python train.py --n_layer=16 --d_model=320 --n_head=5 --n_kv_head=1 --head_dim=64 --d_mlp=1280 --vocab_size=18747 --activation="tanh_gelu" --norm="layernorm" --norm_place="pre" --norm_eps=1e-06 --positions="rope" --rope_base=10000.0 --rope_fraction=1.0 --qk_norm=false --attn_scale=0.125 --bias="all" --tie_embeddings=true --parallel_block=false --init="normal" --init_std_qkv=0.0173 --init_std_o=0.00306 --init_std_up=0.0173 --init_std_down=0.00306 --optimizer="adamw" --lr=0.00147 --lr_mult_qkv=0.5 --beta1=0.95 --beta2=0.95 --lr_head=0.00644 --grad_clip=1.0 --warmup_steps=209 --schedule="wsd" --decay_fraction=0.757 --decay_shape="sqrt" --final_lr_fraction=0.0 --batch_tokens=65536 --seq_len=512 --doc_mask=true --train_tokens=475300000 --steps=7253 --dataset="wikipedia_en"
Each number is 200 + 30 x the weight over its row's rms, rounded and kept within 0 to 999. Layers, rows and columns count from 0. The size before them is the row's rms in percent of the matrix's.

# down: layer 5 MLP down (transposed), 1280x320, rms 0.061, rows 663-715, columns 256-319
# up: layer 5 MLP up, 1280x320, rms 0.0669, rows 664-715, columns 256-319
down663,094,205,216,140,223,208,236,190,225,197,197,155,235,155,195,203,189,205,192,234,169,194,238,167,175,209,147,209,197,149,230,191,170,181,227,199,154,187,185,218,158,275,233,213,170,186,178,188,228,191,173,192,212,236,195,273,166,197,209,223,195,168,195,187,192
up664,112,202,187,222,199,246,222,235,149,183,228,244,211,213,89,236,141,176,236,201,237,195,226,181,194,176,211,200,203,151,193,194,178,125,200,223,258,179,178,231,147,221,195,193,172,279,197,175,127,229,172,193,218,188,177,193,255,239,220,145,152,152,198,209,211
down664,105,208,147,231,188,182,186,241,196,171,181,246,176,171,220,188,213,211,222,188,195,168,204,231,229,206,219,158,170,196,251,166,184,154,239,188,250,190,202,195,205,212,179,208,228,192,196,169,201,182,144,212,182,186,208,169,276,137,244,155,177,172,212,198,205
up665,100,216,166,249,135,180,229,207,226,184,162,213,256,180,186,239,195,188,259,199,239,198,217,190,192,170,181,179,207,200,244,177,211,206,215,213,206,200,266,199,193,248,199,230,148,219,214,242,178,166,191,139,213,193,214,202,133,193,140,163,210,141,199,202,189
down665,090,213,173,218,245,159,187,177,170,240,228,154,181,212,179,216,206,231,212,226,219,242,220,171,181,219,230,173,171,242,202,215,182,167,187,165,210,248,217,153,199,216,270,216,197,177,215,168,192,244,188,158,187,199,185,252,203,176,235,160,209,184,250,194,207
up666,102,187,205,182,130,241,208,216,187,170,215,231,180,176,187,221,180,206,201,206,235,208,198,189,201,204,224,202,201,173,219,185,244,206,157,213,222,120,188,219,219,260,125,165,175,191,169,191,176,161,227,111,203,221,197,202,205,168,191,195,217,171,196,175,222
down666,101,181,205,166,194,204,185,177,184,243,193,215,182,152,182,130,165,233,211,169,172,164,157,184,154,193,166,182,215,241,223,179,248,210,146,196,214,234,229,246,242,192,153,164,183,198,188,183,204,204,194,171,198,199,176,133,230,187,195,159,235,183,219,197,200
up667,101,248,240,218,205,198,229,196,228,186,295,241,206,152,132,195,199,187,227,175,247,229,172,185,220,160,191,204,157,192,237,171,196,162,220,235,181,192,195,98,209,257,168,179,204,206,218,138,215,209,182,225,205,217,210,173,127,186,177,181,210,196,252,191,145
down667,112,226,172,167,169,202,245,192,218,157,210,214,191,209,180,176,194,194,201,199,245,200,212,122,177,191,186,176,169,153,251,190,204,160,202,202,201,228,189,231,193,226,188,198,157,203,187,177,203,223,141,162,206,223,197,215,195,169,203,182,138,216,193,198,179
up668,104,217,136,198,216,203,197,251,223,122,194,215,243,204,200,181,171,166,205,194,221,231,165,192,230,187,144,277,149,190,179,188,225,204,216,165,167,202,151,235,206,194,177,183,198,164,211,214,210,193,184,241,179,207,232,167,193,199,193,172,211,220,204,232,183
down668,100,191,219,158,197,213,231,191,233,204,216,243,217,235,201,186,181,187,238,179,184,230,202,218,212,201,224,207,198,183,155,239,211,248,164,171,220,156,205,185,241,192,263,223,157,208,229,162,233,234,108,166,289,255,245,221,143,208,193,194,184,171,219,181,156
up669,099,221,169,195,216,235,165,217,193,151,205,200,235,178,169,181,187,138,212,164,175,206,136,155,154,186,121,226,183,176,183,207,188,234,163,255,203,227,256,191,202,234,196,169,164,210,262,175,202,179,154,159,230,118,227,144,176,177,211,192,165,180,203,175,149
down669,130,229,191,198,223,188,194,220,268,167,217,191,186,157,128,160,169,182,175,189,199,188,192,147,188,213,239,178,212,241,181,187,148,147,180,169,214,211,217,200,199,149,150,254,128,133,204,166,260,210,132,161,163,208,205,234,187,190,162,180,190,198,261,152,192
up670,121,265,163,206,225,236,166,209,149,203,213,192,220,196,157,209,185,193,145,187,196,235,176,219,193,191,221,198,187,195,207,192,184,197,187,169,172,211,192,210,190,233,227,168,173,193,184,160,199,207,185,202,184,161,173,178,199,186,193,242,173,138,221,213,173
down670,115,173,213,227,207,235,181,235,166,228,145,186,177,182,165,254,179,203,161,258,235,208,162,219,197,210,203,150,191,163,169,157,181,169,175,197,220,181,200,179,226,169,246,214,219,201,190,217,207,190,185,225,207,207,218,245,179,256,152,194,232,177,164,201,206
up671,098,194,199,197,217,213,251,188,203,174,255,187,224,112,127,191,144,163,152,186,219,184,184,128,213,194,239,198,205,179,208,200,162,172,167,215,201,207,195,159,257,206,211,209,204,230,244,224,171,177,189,192,163,196,207,150,206,225,180,191,115,177,201,240,139
down671,094,195,156,209,217,179,184,212,227,177,183,191,207,254,174,155,204,207,195,180,179,215,210,209,227,194,185,208,182,196,215,184,106,189,195,195,161,205,233,173,260,247,222,206,187,212,210,231,214,240,156,188,163,243,148,246,173,230,185,181,182,212,182,181,175
up672,092,207,223,135,208,239,196,218,198,170,188,189,270,181,193,242,201,154,194,222,167,205,183,192,195,209,215,211,198,131,236,246,220,225,195,181,168,185,203,215,225,191,220,196,185,242,228,221,181,134,200,218,157,235,219,184,211,192,167,293,215,190,201,230,256
down672,097,163,228,165,225,198,232,210,214,205,204,195,163,193,233,213,263,217,185,205,251,193,204,254,148,163,185,185,148,190,160,221,173,176,200,210,198,236,196,188,164,230,193,197,203,172,164,207,212,208,246,181,216,218,189,243,196,267,207,174,232,174,148,221,202
up673,102,211,177,182,254,206,217,249,230,210,260,253,206,200,184,188,174,185,233,173,210,181,204,194,207,172,168,204,203,149,194,167,215,180,222,209,148,236,239,214,217,220,192,207,171,248,256,170,177,146,217,188,177,186,176,181,187,181,177,180,211,220,239,175,172
down673,105,219,195,164,222,239,175,198,158,240,219,192,252,164,204,229,224,221,159,162,260,156,213,214,222,221,217,165,219,226,170,251,215,186,180,216,233,223,225,171,226,226,238,250,219,189,132,181,211,198,188,185,227,167,157,229,173,174,223,219,191,228,214,205,154
up674,102,223,297,226,197,181,210,190,157,191,208,259,186,183,191,251,184,164,197,198,259,175,168,207,194,168,217,225,234,172,255,224,196,203,181,245,177,194,202,155,219,222,206,207,199,224,208,242,193,206,189,204,217,160,206,179,202,191,238,225,198,169,202,189,172
down674,094,188,242,184,249,274,206,274,245,183,184,213,185,199,211,194,257,218,207,179,171,214,245,205,178,175,225,255,205,205,211,158,180,136,210,273,230,210,135,198,212,236,183,208,175,203,230,200,244,215,156,223,200,194,226,200,212,208,210,237,197,224,202,223,145
up675,102,245,207,217,181,228,237,199,171,200,190,214,182,163,173,285,170,161,184,202,225,155,241,173,165,183,200,230,216,180,223,198,206,176,126,172,224,165,211,217,209,212,202,177,163,253,213,213,147,212,195,184,194,144,187,172,200,272,259,189,155,218,223,217,213
down675,128,213,193,180,186,231,204,173,242,246,191,198,193,182,213,264,250,198,195,197,199,171,204,137,169,259,215,188,176,191,206,227,188,173,183,175,200,182,282,252,223,133,213,149,178,182,205,197,154,153,218,111,228,179,221,166,168,187,208,217,216,209,209,158,201
up676,105,201,175,134,174,205,199,222,215,152,218,180,219,166,176,194,189,160,188,225,169,187,155,210,204,178,203,192,157,202,215,205,211,232,212,183,199,193,202,240,151,202,191,169,192,171,208,186,237,199,166,194,187,192,189,180,204,166,183,204,217,202,238,189,220
down676,111,155,178,181,195,209,221,211,196,191,173,222,185,200,211,214,129,174,189,162,163,224,187,214,207,211,225,232,177,187,195,232,139,196,180,216,174,186,191,261,207,256,186,260,137,154,209,204,163,192,129,175,175,195,178,159,148,220,202,187,200,236,170,232,216
up677,100,190,174,196,175,195,244,181,171,159,224,246,181,137,125,251,217,234,185,216,261,158,254,186,182,177,193,216,176,201,198,182,227,157,145,118,207,202,219,234,232,214,219,195,201,190,212,210,213,225,149,184,212,170,184,178,217,230,231,145,195,233,277,231,177
down677,097,225,194,201,216,229,177,136,240,230,243,207,173,252,226,206,216,237,215,173,207,213,235,154,182,208,179,216,223,221,200,213,198,183,193,191,224,192,187,221,143,225,185,153,229,244,194,171,266,260,270,273,152,205,217,226,212,198,186,166,208,228,248,175,235
up678,094,215,222,173,195,224,227,189,172,171,195,254,224,152,151,226,183,156,161,162,261,214,114,171,182,182,231,243,199,209,197,202,169,184,168,173,171,201,197,210,235,243,250,186,195,220,207,198,172,178,193,192,194,162,204,165,227,232,142,193,165,170,216,242,176
down678,118,244,198,175,198,166,171,149,187,185,179,193,206,201,228,210,195,167,189,195,209,225,159,194,156,237,204,166,215,167,220,195,186,178,278,201,261,168,214,253,186,191,175,195,230,179,178,232,197,188,176,194,226,203,240,196,232,233,145,258,156,233,197,187,239
up679,075,248,217,187,188,175,235,227,232,148,194,227,270,176,169,192,161,177,206,184,191,189,238,183,185,199,139,254,164,176,267,231,202,163,179,178,172,193,225,207,173,195,210,135,183,225,245,192,156,149,166,200,203,206,214,170,237,258,172,201,161,218,191,263,233
down679,072,297,195,185,171,187,218,247,174,110,196,201,194,166,216,204,144,190,190,168,199,191,187,165,174,201,178,245,157,188,227,229,228,150,194,255,218,160,195,200,198,176,145,124,175,214,288,157,164,180,105,245,179,164,218,144,187,248,224,201,213,201,196,192,180
up680,070,249,236,168,201,127,236,219,212,180,257,235,207,146,197,184,179,210,207,185,219,179,189,189,179,191,202,162,116,188,250,256,168,132,171,217,209,222,214,236,162,210,142,183,192,195,206,221,188,200,166,155,194,188,182,164,138,222,169,189,187,201,224,190,229
down680,067,255,210,182,175,177,201,213,223,113,227,212,207,155,173,187,170,193,165,180,199,211,185,193,178,173,192,251,197,183,200,233,199,184,148,251,236,180,192,229,187,212,142,189,173,181,271,164,173,168,135,198,198,163,211,101,179,225,167,194,191,203,209,202,181
up681,094,199,204,188,199,220,191,193,184,162,206,235,235,168,172,249,150,172,188,219,179,218,144,158,192,226,175,206,211,117,228,178,165,209,127,250,176,203,185,317,237,201,179,227,224,180,212,181,181,168,207,188,194,165,218,213,179,238,181,227,228,153,191,206,215
down681,087,205,207,192,223,223,208,249,166,219,185,198,199,172,212,178,249,221,201,197,180,275,214,220,230,162,184,191,197,204,177,148,187,196,112,184,181,208,235,171,141,187,188,241,167,183,221,197,174,216,216,222,191,194,213,201,178,167,230,238,187,241,162,250,209
up682,112,221,158,180,191,184,240,253,210,141,219,193,197,198,165,183,221,183,240,206,207,265,160,205,221,204,167,189,147,225,203,196,151,178,177,190,174,177,215,199,203,204,136,163,170,196,172,200,191,211,170,191,216,191,240,130,159,204,224,170,131,190,217,218,229
down682,143,264,234,206,152,189,206,217,138,197,196,237,206,196,247,152,210,192,230,209,187,192,191,147,202,191,220,187,188,127,190,211,163,210,224,219,222,209,168,226,208,194,182,202,208,206,249,202,178,194,175,246,175,191,145,188,215,228,212,274,211,207,245,142,202
up683,103,259,212,201,202,197,220,229,154,197,258,238,174,165,168,205,192,209,223,196,288,198,206,214,164,158,232,171,214,202,187,219,182,227,180,196,185,190,217,165,207,281,137,168,176,198,202,203,192,218,182,175,182,206,194,178,208,177,188,116,137,167,262,200,212
down683,126,229,213,223,169,156,229,218,177,179,235,240,157,169,217,176,218,148,213,236,224,222,191,199,165,210,181,223,198,219,207,203,175,212,173,198,157,240,202,200,202,197,158,209,190,159,160,245,212,177,114,237,186,251,193,159,216,237,244,212,198,203,204,238,218
up684,099,220,193,185,186,255,178,201,171,192,240,222,169,210,203,157,194,174,209,176,240,211,147,220,252,176,209,176,195,201,241,215,208,155,192,231,150,178,175,173,228,263,181,204,141,205,199,210,210,185,212,210,187,230,202,199,214,182,222,210,179,163,238,196,160
down684,089,199,235,151,177,186,208,236,233,176,186,186,169,220,212,213,206,165,161,224,163,152,274,273,203,231,176,234,174,201,241,186,182,257,195,202,220,258,229,215,179,191,199,228,227,195,160,189,164,181,228,180,186,187,205,180,225,219,161,189,214,209,179,202,175
up685,095,224,157,177,224,225,181,207,198,136,232,201,205,177,114,205,137,196,162,223,221,183,188,188,202,155,214,182,216,168,234,204,174,172,186,227,215,197,196,170,222,202,178,159,155,219,227,209,202,233,155,191,188,226,202,163,214,202,167,212,167,182,197,219,144
down685,116,198,182,204,221,157,197,192,162,234,202,253,194,221,184,194,159,228,207,214,193,149,268,152,193,173,220,228,226,203,167,218,200,192,165,226,194,231,200,158,247,222,210,158,171,210,253,242,197,172,201,167,197,193,222,185,218,208,166,215,183,229,230,226,169
up686,113,228,209,221,251,198,155,204,216,195,199,226,202,192,193,217,141,152,164,191,186,207,171,216,181,223,197,201,228,214,201,181,227,230,197,210,193,204,236,164,263,209,179,145,167,203,239,204,212,178,170,183,233,143,209,143,128,167,208,163,223,179,145,186,178
down686,106,185,227,261,183,215,246,216,203,170,148,182,184,241,227,164,175,146,221,172,236,212,178,187,204,139,181,198,218,185,248,159,185,183,197,194,197,239,183,179,186,203,187,278,230,243,221,218,215,206,232,221,216,164,209,164,150,137,244,231,231,203,188,225,113
up687,098,259,189,175,170,196,234,222,218,221,200,196,178,168,228,253,126,195,164,201,255,181,231,202,181,188,189,189,198,202,286,180,201,133,203,172,164,235,227,150,180,268,174,192,201,195,181,252,113,179,212,157,185,159,211,187,180,190,197,192,169,202,185,181,193
down687,117,191,181,180,190,148,216,197,243,231,195,176,163,200,174,188,126,186,171,239,217,183,218,177,193,155,212,246,167,194,218,206,159,186,196,205,218,224,207,192,255,164,193,196,210,204,214,194,202,204,183,195,220,200,213,120,178,187,236,195,195,197,224,200,131
up688,079,251,183,196,178,238,214,230,195,146,190,211,239,196,141,254,210,180,164,253,176,210,186,215,169,162,182,202,161,161,208,265,177,184,188,239,169,180,219,176,182,180,168,214,179,240,222,192,189,209,203,221,196,196,275,173,222,261,180,241,183,180,189,194,226
down688,075,228,197,171,153,184,224,183,183,138,197,211,219,166,134,222,178,181,205,191,211,176,186,177,174,211,212,230,186,237,213,211,202,173,121,239,176,149,156,234,184,166,161,133,176,223,261,194,167,193,96,213,177,205,220,170,163,263,235,177,212,214,205,230,198
up689,104,212,173,212,163,182,190,251,187,157,204,208,217,194,179,183,136,208,165,243,297,182,192,141,192,186,189,172,195,198,234,172,209,175,132,179,229,173,159,211,160,211,163,219,214,200,186,221,163,198,214,234,176,266,215,184,219,204,178,208,239,175,205,196,258
down689,098,252,190,168,180,154,233,175,233,219,244,204,183,176,199,213,198,208,164,226,165,201,225,209,220,216,211,250,236,195,162,203,180,200,237,192,214,183,223,232,160,204,212,150,151,230,189,209,202,187,168,173,178,223,175,221,255,214,227,183,201,245,201,224,142
up690,110,208,181,205,210,208,198,212,191,178,231,145,161,198,190,213,186,207,193,172,183,275,185,217,179,244,228,177,182,204,268,215,190,159,153,190,195,145,201,181,184,276,220,182,197,195,187,189,193,218,194,108,222,185,209,189,181,189,164,155,171,171,182,217,174
down690,105,197,200,214,147,206,206,221,187,254,179,176,221,195,208,193,184,151,235,292,245,184,153,199,199,175,235,209,181,241,218,221,263,216,190,207,145,219,195,174,227,255,198,186,148,195,204,197,233,241,183,181,197,178,215,194,237,205,186,205,217,188,201,223,234
up691,094,188,199,173,172,170,171,227,202,206,214,226,181,183,191,220,180,160,182,243,221,211,132,167,235,222,205,242,188,175,187,226,203,201,162,135,246,178,207,211,252,163,183,212,200,238,179,170,188,156,235,222,162,172,238,189,196,204,227,255,212,158,207,196,168
down691,082,198,208,213,226,185,176,219,201,218,212,201,203,211,176,162,178,183,219,137,226,215,173,223,161,151,168,141,231,219,178,195,185,254,195,156,198,209,169,196,117,284,206,209,175,174,183,221,246,220,261,190,196,189,204,248,176,207,235,201,140,179,146,205,223
up692,113,194,193,214,229,202,217,245,178,190,225,256,213,161,157,186,229,173,211,223,168,193,231,173,102,214,132,198,185,206,163,160,207,185,193,211,152,197,147,190,222,194,170,164,179,188,198,173,178,228,129,202,216,222,243,147,145,216,194,127,150,166,226,219,214
down692,113,274,207,189,165,186,185,209,195,255,215,188,182,135,199,166,221,142,186,233,163,202,225,195,177,199,148,210,215,217,152,198,190,217,147,222,206,223,217,223,246,217,199,210,239,182,196,178,209,204,212,205,209,228,236,173,200,199,238,202,173,240,207,194,192
up693,096,275,225,192,222,215,278,246,217,177,245,254,226,183,172,178,119,185,187,205,215,226,177,205,245,175,151,233,181,171,240,275,230,188,217,220,215,204,192,192,220,207,229,167,197,218,180,212,186,125,172,200,234,230,210,157,208,201,178,181,170,149,178,186,177
down693,122,228,187,190,162,191,194,190,214,142,243,177,169,242,198,146,133,219,175,186,213,209,254,141,279,194,205,197,214,158,225,236,208,225,241,205,216,236,190,201,199,242,176,194,220,222,163,233,214,182,127,257,202,241,172,260,187,136,162,205,244,183,146,187,188
up694,085,208,183,195,183,212,187,197,191,177,213,242,194,212,185,221,181,164,149,151,159,194,165,203,163,232,181,217,207,191,257,230,186,157,182,175,165,193,281,175,205,143,220,188,182,213,213,197,173,236,235,164,207,157,177,212,269,201,226,207,195,191,174,190,176
down694,078,224,207,196,201,158,160,199,124,227,200,181,240,237,202,203,191,150,241,216,183,210,208,241,175,225,157,184,218,206,163,175,176,187,187,232,189,185,227,199,181,260,168,198,200,151,225,196,231,212,183,222,211,176,209,180,175,189,195,186,187,157,273,197,249
up695,089,206,175,157,144,236,193,219,161,228,167,222,177,182,235,216,186,194,199,132,220,152,197,187,235,174,175,231,208,173,200,226,158,197,184,221,186,183,195,212,254,215,155,195,163,187,195,143,182,170,196,228,143,218,195,194,190,189,159,157,211,174,196,188,187
down695,087,205,228,140,169,154,226,204,219,206,136,224,194,201,177,210,240,194,226,167,170,200,125,229,159,192,219,248,190,136,212,213,165,202,211,167,228,210,176,204,198,195,197,229,189,210,159,206,212,180,240,245,212,174,205,192,176,182,219,188,216,251,199,218,193
up696,099,215,167,244,232,168,176,213,170,150,218,277,203,193,187,209,183,160,169,225,210,223,173,204,214,159,241,204,206,210,276,275,179,240,221,208,223,177,166,168,180,214,207,191,211,229,243,207,186,169,224,221,148,111,186,173,201,148,192,239,182,237,222,197,146
down696,093,156,174,191,193,188,185,185,185,165,218,201,231,226,124,220,225,187,217,209,222,241,189,173,126,275,213,208,197,236,232,155,182,175,225,219,210,189,230,245,185,261,208,178,166,179,182,217,231,201,109,150,217,221,159,231,199,213,218,241,191,223,242,239,159
up697,091,242,207,186,188,194,225,224,166,175,170,229,185,191,188,142,132,192,194,213,217,191,271,165,171,134,179,224,187,168,207,179,149,189,201,241,206,160,163,214,142,217,168,196,176,214,216,187,171,212,190,236,198,201,189,199,197,241,167,142,203,207,201,200,223
down697,100,240,187,162,164,194,207,244,192,203,210,195,187,165,186,188,114,215,183,197,192,166,214,190,133,212,218,253,176,139,206,223,199,165,168,200,192,140,188,197,210,174,151,214,166,209,247,175,169,167,155,171,186,145,197,144,204,176,200,160,176,192,212,194,147
up698,115,262,118,202,191,259,165,216,162,196,194,191,198,210,206,229,181,222,164,225,180,213,202,185,227,204,240,261,186,201,228,190,174,162,205,205,205,241,255,191,188,191,224,182,191,222,194,190,178,222,201,174,176,223,191,208,248,178,237,191,212,158,206,207,206
down698,103,199,156,195,200,249,190,199,182,221,233,249,138,202,206,234,210,165,211,189,238,193,207,214,150,163,196,181,264,200,178,197,219,207,204,231,243,205,227,169,254,226,196,186,261,200,183,209,209,219,203,235,199,228,267,207,136,149,196,228,174,158,191,153,228
up699,099,202,141,204,209,165,203,167,210,187,211,183,222,211,174,241,178,157,179,231,201,167,249,236,179,192,248,165,126,197,208,241,171,208,165,181,182,203,240,181,218,232,223,206,182,205,262,204,186,211,158,198,220,125,234,194,136,268,187,188,222,151,238,255,168
down699,095,156,174,213,222,238,190,162,220,190,173,208,206,203,200,230,255,140,223,204,274,179,171,183,188,188,191,147,227,219,215,210,136,170,256,192,208,288,222,210,262,182,210,236,193,167,139,236,209,192,169,190,197,219,181,220,169,166,210,224,213,199,251,252,209
up700,106,217,180,209,217,204,241,232,122,211,216,273,237,175,149,257,163,187,133,223,217,193,166,197,202,203,185,167,150,221,229,230,200,226,196,210,175,215,121,212,179,215,169,141,206,186,239,194,147,220,154,214,196,209,199,163,209,195,234,191,194,134,227,262,261
down700,101,182,198,203,196,194,221,206,158,222,239,231,182,152,168,190,203,145,158,238,189,236,184,226,243,239,211,229,123,245,194,253,219,232,176,203,185,166,185,209,204,225,205,137,221,157,206,207,154,168,154,201,201,148,191,200,206,223,171,197,194,211,209,281,199
up701,093,225,167,194,184,219,231,255,182,149,202,209,238,151,182,244,192,115,223,167,217,195,193,196,158,191,203,218,171,184,243,195,148,191,168,172,222,176,198,216,213,242,198,165,193,221,206,181,190,188,187,182,186,208,206,166,217,254,127,157,193,204,233,213,181
down701,116,182,188,168,219,228,151,158,270,208,185,187,181,141,240,222,168,183,160,267,209,199,199,158,164,223,216,174,202,173,251,229,199,213,210,193,202,220,227,256,187,208,238,190,211,196,202,198,223,207,167,182,183,237,204,178,221,210,208,203,186,190,183,211,174
up702,111,220,221,169,231,197,207,204,264,180,186,156,191,179,185,191,211,180,233,127,236,217,188,224,147,201,191,213,183,178,205,187,250,236,185,192,163,172,163,162,215,288,169,189,175,224,223,199,215,192,187,209,183,178,187,155,186,210,216,171,172,191,252,157,236
down702,107,168,228,218,176,112,198,175,238,226,250,174,206,146,195,148,192,221,247,245,198,245,225,166,248,212,233,232,160,166,169,159,193,249,171,207,163,166,183,194,176,202,189,252,162,209,240,177,215,247,140,208,174,218,149,203,193,232,192,146,222,173,225,240,216
up703,108,251,184,184,168,137,265,237,218,196,203,185,212,188,187,253,117,203,149,218,246,220,185,189,161,215,228,220,141,217,204,188,194,210,160,184,163,211,153,170,228,195,143,123,193,249,210,175,205,170,196,150,216,183,222,187,195,186,162,157,177,182,200,188,180
down703,111,183,239,139,158,187,205,186,178,167,232,215,224,206,136,192,201,195,220,246,198,211,254,199,198,107,176,221,182,206,182,247,150,189,197,225,149,226,191,206,154,215,136,160,210,239,231,185,172,194,139,196,219,219,209,211,168,232,181,152,175,233,199,183,183
up704,084,194,182,190,164,243,198,233,161,179,219,168,196,226,227,199,184,187,160,206,218,233,117,230,196,145,147,221,180,175,220,223,245,199,221,178,201,207,210,142,187,212,169,220,218,186,143,211,196,213,253,206,223,169,213,196,201,186,173,233,158,239,205,210,167
down704,082,129,202,222,225,168,145,182,192,185,194,200,175,192,207,233,200,235,213,238,172,191,224,162,225,234,176,176,254,212,205,171,193,210,218,220,191,217,235,207,190,227,220,259,236,224,238,183,258,212,288,216,208,148,206,241,150,242,175,181,222,217,192,162,215
up705,099,182,173,210,183,230,183,215,151,190,193,213,154,193,162,152,192,159,214,174,227,172,189,153,183,202,210,185,192,144,193,188,176,151,193,229,191,208,228,177,225,235,193,181,183,222,246,228,204,215,193,143,199,190,185,170,218,191,187,162,167,180,172,237,192
down705,095,187,171,175,203,180,162,200,267,227,226,191,255,177,242,214,203,239,217,206,212,217,192,209,206,165,188,214,208,246,246,103,199,186,174,177,162,219,207,185,222,215,203,195,154,156,204,214,184,173,202,204,219,168,221,171,231,149,191,129,217,247,170,191,194
up706,098,257,199,208,146,199,179,232,204,179,219,233,175,177,182,202,183,178,208,175,211,219,182,199,183,182,149,232,219,191,201,142,197,199,188,212,187,171,161,178,206,208,168,211,200,193,172,144,121,148,159,200,207,208,193,164,212,162,158,133,162,228,257,213,165
down706,115,163,190,169,195,240,213,191,150,131,185,216,185,193,203,204,214,198,194,260,250,149,168,169,199,169,187,151,162,184,204,196,234,213,187,220,185,145,212,222,213,160,213,206,237,183,188,248,163,207,131,161,204,241,192,184,196,171,230,220,188,188,168,189,180
up707,103,201,174,210,256,197,221,205,176,180,206,238,210,203,140,250,204,191,226,227,278,171,211,190,209,193,225,167,190,163,186,181,170,221,186,232,253,143,131,250,215,183,232,187,164,188,267,215,177,206,127,189,264,109,196,167,197,259,211,176,159,221,230,283,213
down707,103,171,189,196,136,158,169,185,188,176,176,174,220,216,145,128,188,208,197,136,186,220,159,225,200,231,207,135,158,289,225,242,206,201,171,187,215,195,189,259,187,190,203,233,244,203,219,246,216,242,157,228,185,263,203,230,204,221,166,159,168,234,256,216,220
up708,103,182,177,169,211,202,213,230,234,187,197,234,192,131,177,249,181,189,185,230,233,255,207,152,157,213,142,224,200,172,221,149,253,226,202,210,232,185,202,195,247,218,166,183,184,219,186,151,173,196,178,202,210,196,236,163,175,214,219,91,250,228,204,231,241
down708,096,186,197,199,183,193,165,213,201,253,212,209,177,122,211,225,189,204,209,245,227,150,208,198,213,183,207,246,253,182,227,205,244,132,199,205,231,131,190,199,210,205,190,197,216,227,142,181,257,238,120,161,254,212,224,167,159,175,217,204,200,124,180,182,144
up709,105,222,242,204,184,217,194,239,166,151,235,234,209,184,171,206,163,179,241,168,211,178,193,153,189,155,213,250,188,161,190,241,250,161,195,221,207,174,195,175,230,212,207,160,185,223,191,228,159,216,198,201,196,200,169,172,193,227,196,164,206,144,198,227,198
down709,108,225,179,158,162,193,278,224,178,210,187,221,197,206,214,216,140,175,173,204,252,198,208,179,209,229,172,252,198,244,251,179,164,155,225,237,205,194,195,243,179,241,223,217,169,205,215,175,253,204,187,188,205,180,196,164,180,207,202,168,267,221,189,263,178
up710,110,174,208,201,153,206,211,209,193,198,274,214,223,164,122,144,211,149,219,128,207,156,166,234,227,191,192,249,124,158,176,236,148,215,228,185,251,202,181,208,126,212,225,204,203,223,172,195,191,189,170,158,175,206,202,196,160,237,170,214,210,184,249,200,228
down710,110,169,193,191,187,201,171,169,230,202,158,180,211,190,106,164,211,157,157,166,210,161,240,232,230,205,184,215,182,208,225,173,158,151,259,182,214,191,159,180,157,205,204,186,209,209,194,213,178,182,94,170,163,195,165,196,210,224,175,221,225,193,232,129,176
up711,106,199,198,206,119,225,197,245,212,178,257,250,246,180,188,159,175,99,214,179,179,194,173,241,190,171,186,204,208,173,177,275,188,193,206,222,204,201,223,167,152,211,200,200,197,272,216,250,174,198,194,222,162,193,175,197,234,208,215,252,178,193,218,214,236
down711,096,233,197,198,188,219,197,197,210,159,229,170,223,212,146,175,222,190,229,178,202,192,118,158,242,177,116,219,227,191,214,179,164,218,181,162,187,156,166,209,205,159,258,237,176,237,158,187,178,147,144,188,142,193,235,211,169,193,184,258,180,193,169,201,240
up712,097,222,214,230,188,192,195,220,159,209,202,211,211,206,154,238,146,192,169,127,221,221,190,198,201,172,209,221,191,180,208,217,196,180,223,206,210,198,153,154,162,209,189,170,186,212,184,213,199,199,211,192,132,160,158,189,214,223,184,192,179,185,224,219,203
down712,121,152,252,244,177,163,157,238,170,183,224,197,171,229,157,272,191,159,205,163,234,177,180,120,195,245,218,165,155,180,198,224,217,204,186,181,250,135,224,226,179,233,205,216,166,179,278,150,182,218,231,154,154,216,172,183,170,234,187,218,253,225,204,164,204
up713,093,226,182,158,178,216,184,213,207,208,197,232,238,202,207,219,204,190,224,198,265,211,197,148,188,167,149,212,209,186,230,189,135,170,167,150,168,184,195,222,257,193,205,225,230,204,213,214,181,134,222,211,193,214,130,217,200,233,164,195,216,231,226,211,196
down713,080,169,166,180,222,171,176,162,158,163,138,232,127,180,247,211,183,211,224,207,183,218,226,227,217,213,249,229,233,234,242,222,204,222,206,253,175,185,191,215,152,207,235,226,184,182,167,206,216,173,209,205,213,164,189,200,198,205,219,177,183,231,196,204,140
up714,096,228,187,196,188,138,167,280,256,155,211,195,209,171,158,214,147,222,176,198,242,196,231,146,199,181,133,177,186,197,232,192,212,194,170,174,217,192,163,265,213,224,193,190,200,231,236,155,191,203,224,233,173,177,164,187,234,193,182,194,244,226,174,217,243
down714,092,189,226,148,157,169,191,166,203,189,239,207,187,247,182,193,175,227,219,209,201,225,239,243,214,223,186,225,188,225,241,182,237,189,172,226,189,181,219,234,153,200,193,196,189,204,161,250,187,252,228,238,164,206,183,253,230,145,210,201,174,224,215,171,135
up715,098,227,203,170,201,203,224,268,202,194,258,240,227,151,142,205,200,160,183,192,189,213,169,190,159,209,161,224,156,206,202,173,222,219,188,198,223,161,157,195,219,165,131,196,186,204,213,156,177,179,142,186,175,183,228,177,222,227,259,195,189,168,168,285,251
down715,101,142,158,223,187,195,257,188,207,165,223,209,202,162,196,201,263,138,241,215,210,243,171,194,217,188,179,193,197,193,175,246,195,200,221,222,198,242,158,176,229,119,178,232,226,174,181,214,231,232,232,251,179,219,197,166,175,239,185,237,193,180,165,278,206